From a checkpoint of a small transformer trained on Wikipedia: 4.59M parameters, learned positions.
Each number is 128 + 24 x the weight over its row's rms, rounded and kept within 0 to 255. Layers, rows and columns count from 0. The size above them is the row's rms in percent of the matrix's.

# layer 6 attention value, 192x192, rms 0.158, rows 28-31, columns 48-95
size [ 84  99  91  99]
[[116 165 114 171 112  95 129 115 130 111 144 133 122 162  98 132 143 129 139 120 145 140 101 122 164 152 170  82 149 109 126 111 110 167 177 113 124 135 117 124 120 103 137 144  78 155 120 152]
 [149 170 139 132 119 107 132 142 140 154 180 117 119 160  69  88  99 149  82 118 124 169 141 108 135 161  88 107 162 128 144 104  90  86 173 174 136  96 108 133 137 152 134 118 125 134  97 106]
 [104 147 123 133  74  60  86 153 120 105 109 139 146 124 128 130 123 134 147 131 110 133 129 172 106 118  67 102 128  97 146 138 193 129 145 142 108 107 119 129 123 114 128 118 143 133 186 129]
 [135 124 119 142 187 106 145 135 131 142 171 134 140 121 102 140 165 131 136 163  95 119  66 141 105 111 109 137 123 136 186 141 124 142  99 163 144 118 144  92 150  86 171 133 133 125  98  94]]
# layer 6 attention output (transposed), 192x192, rms 0.135, rows 28-31, columns 48-95
size [ 96 102  98 100]
[[107 136 130 143 114 179 125 118 124 194 127  86 111 151  92 117 117 144 176 133 133 131 131  90 133 131  96 149 151 131 138 125  93  97 153  84  80 110 152 151 141  95 102 161 125 168 149 135]
 [161 150 137 143 110 115 142 133 129 121 154 115 115 138 140 157 127 116 132 134 143 169 111 135 107 144 153 127 153 111 117 152 145  99 134 133 138 127 184 110 132 133 171 136 168 112 126 106]
 [150 126 101  94 142 127 155 138 106 120 107 108  96 102  85 156 129 117  84 115  99 120 169 131 120  96 113 100 146 143 133 108  96 115 153  91 110 128  98 143 173 139 121  80 185 116 134 130]
 [103 118 124 102 135 136  60 105 123 173 107 137 144 139 151 140 117 167 122 127  71 114 136 113 154 115 114 137 121 105  96 148 127 140 131 103  86 142 150 112  99 125 150 125 142 119 111 136]]
# layer 6 attention query, 192x192, rms 0.137, rows 32-41, columns 48-95
size [ 95 108  98  94  96  95  98 105  99  93]
[[165 124 187 166 100 111 168 132 132 147 148 130 120 134 121 107 104 105 130 138 105 112  56 119 117  91 135 134 133 157 110 153 141  97  94 116 133 154 110 129 126  80 128 112 146 153 166 103]
 [156  91  92 116 141  96 103 130 150  90 114 154 112 100 116 140 143 134  86 173  85 142 117 141 144 111 113 114 113 123  83 153 122 142 161  98 110 154 129 103 144 102 151 144 173 110 143 177]
 [178 173 153 169 139 128 170 150 149 145  94  89 137  84 151 166 154 126 117 153 134 132 150  85 148 106 152 116 140  97 144 161 139 119 129 114 109 126 130 107 115 104 154  88 127 126 135  99]
 [153 158 155 163 151 134 109 124 106 119 113 173 134  95  93 138 121 123 118 120  74 146 166 133 168  85 156 120 116 166  87 113 101 133 114 118 148  85 109  98 127 119 114 140  87 128 103 126]
 [138 135 140 189 152 124  99  97 102 126 107 120 143 114 124 111 151  86 117 158 118 126 142 118 129  97 109 140 165  99  76 137 129  99 139 156 103 137 118  68 126 117 132 128  93 126 139 130]
 [151  87 101 100 152 140 143 126 117 144  92 123 109 127 154  82 156  98 100 132 180 129 145 160 134 109 154  93 112 107 108 112  78 116 128 124 102 109  92 104 126 112 101 167 162 156 101 135]
 [129 123 132 128 123 103 151  98 111 129 136 169 114 105  87 118 111 104 123 112 109 135 125 118 148 111 134  93 107 103  96 122 113 153 105 108 139 145  97  72 147  78  96 131 124 124 104 159]
 [102 168 148 138 119 130 132 159 107 109 138 131 178 126 174 152 119 127 138 121 105 128  82 114 155 158 170 124 149 144 100 133 109 128 112 156 127 104 120 168 140 106 110 112 144 111 111 122]
 [105  95 100 112 112 170 140 101 119 153 102 169 114 149 162 129 102  83  84 148 127 135 125  98 147 162 101 107 119 137 119 152 123 127  86 128 130 124 156  92 151 157 102  98 131 132 180 125]
 [127  65 125 154  76 128 122  99 126 153 133 104 108 134 115 148 146 123  91 117  96 158 147 101 130 132 178 149 140 146  94 157 132 148 138 124  95 111 163 176 143 107 115 137 100 141 124 172]]
# layer 6 attention key, 192x192, rms 0.141, rows 32-41, columns 48-95
size [101 103  96  94  91  93 100 100  97  90]
[[163 137 164 136 141 109 182 137 159 144 119 145 137 110 163 157 119 119 144 111 104 142  91 109 147 122 158 138 111 152 142 168 156  90 132 102 107 122 112 151  90 147 140 116 163 176 185  88]
 [135  93 123  96 148  86  94 137 120 168 133 161 142 111 127 159 107 143 110 157 109 149 148 117 131 142 120 111 120  98 146 148 124 126 140 130 139 119 117  98 174 181 144 138 162 118 134 127]
 [153 156 107 121 172 149 106 127 113 128 149 100 143 120 112 130 154 143 138 114 113 127 121  66 142 117 123 149 133  76 129 117 147  98 148 148 117 128 171  75 121 121 139 118 114 128 127  86]
 [120 125  83 158 133 130 149 109 149 110 113 142 124 153 119 114 124 117 148 144  92 146 137 148 153 108 117 106 147 128 107 139 111 146 153  86 107 134  88 144 155 175 145 131  85 105 111 125]
 [135 176 119 166 194 102 110 103 138 136 107 120 133 109 141 114 114  85 160 161  80 101 156 135 151 115 130 143 103 131  99 119 150  95 151 149 111 112 164 102 121 128 131  82 169  96 140 116]
 [ 93  96 100 131 133 118 146 124 140 135 102 133 111 146 133 114 169 120 109 136 140 101 128 177 135 100 128 126  94 132 133 118  78 131 113 121 113 162 143 131 149 126 126 128 139 171 125 128]
 [145 140 111 155 160 107 151 126 126 125 153 146 114 109 156 149 130  58 145 122 133 107 151 155 133 124 120 131  99 147 115 122 121 136 119 100 134 156 146  91 124 118 135 129 150  94  80 108]
 [141 160 205 136 133 138 141 149 105 129 131 162 107 100 154 151 106 141 111  98  78 124  90 158 130 139 149 109 171 147 124 160 136  94  90 140 130  97 118 127  76  82 114 105 159 104 141 114]
 [137 113  92 105 118 145 145 102 152 136 151 131  94 164 173 154 132  93  95 138 113 148 142 118 149 133 134 101 117 126 134 121 112 152 105 115 145  84 148  96 165 156 115 102 167 148 137 100]
 [124  79 128  84 136 106 146 114 146 160  84 120  90 138 103 146 146 139 117  70 145 151 136 132 129 130 133 191 154 129  82 154 142 175 134 103 129 125 156 148  87 132 109 136 125 125 122 123]]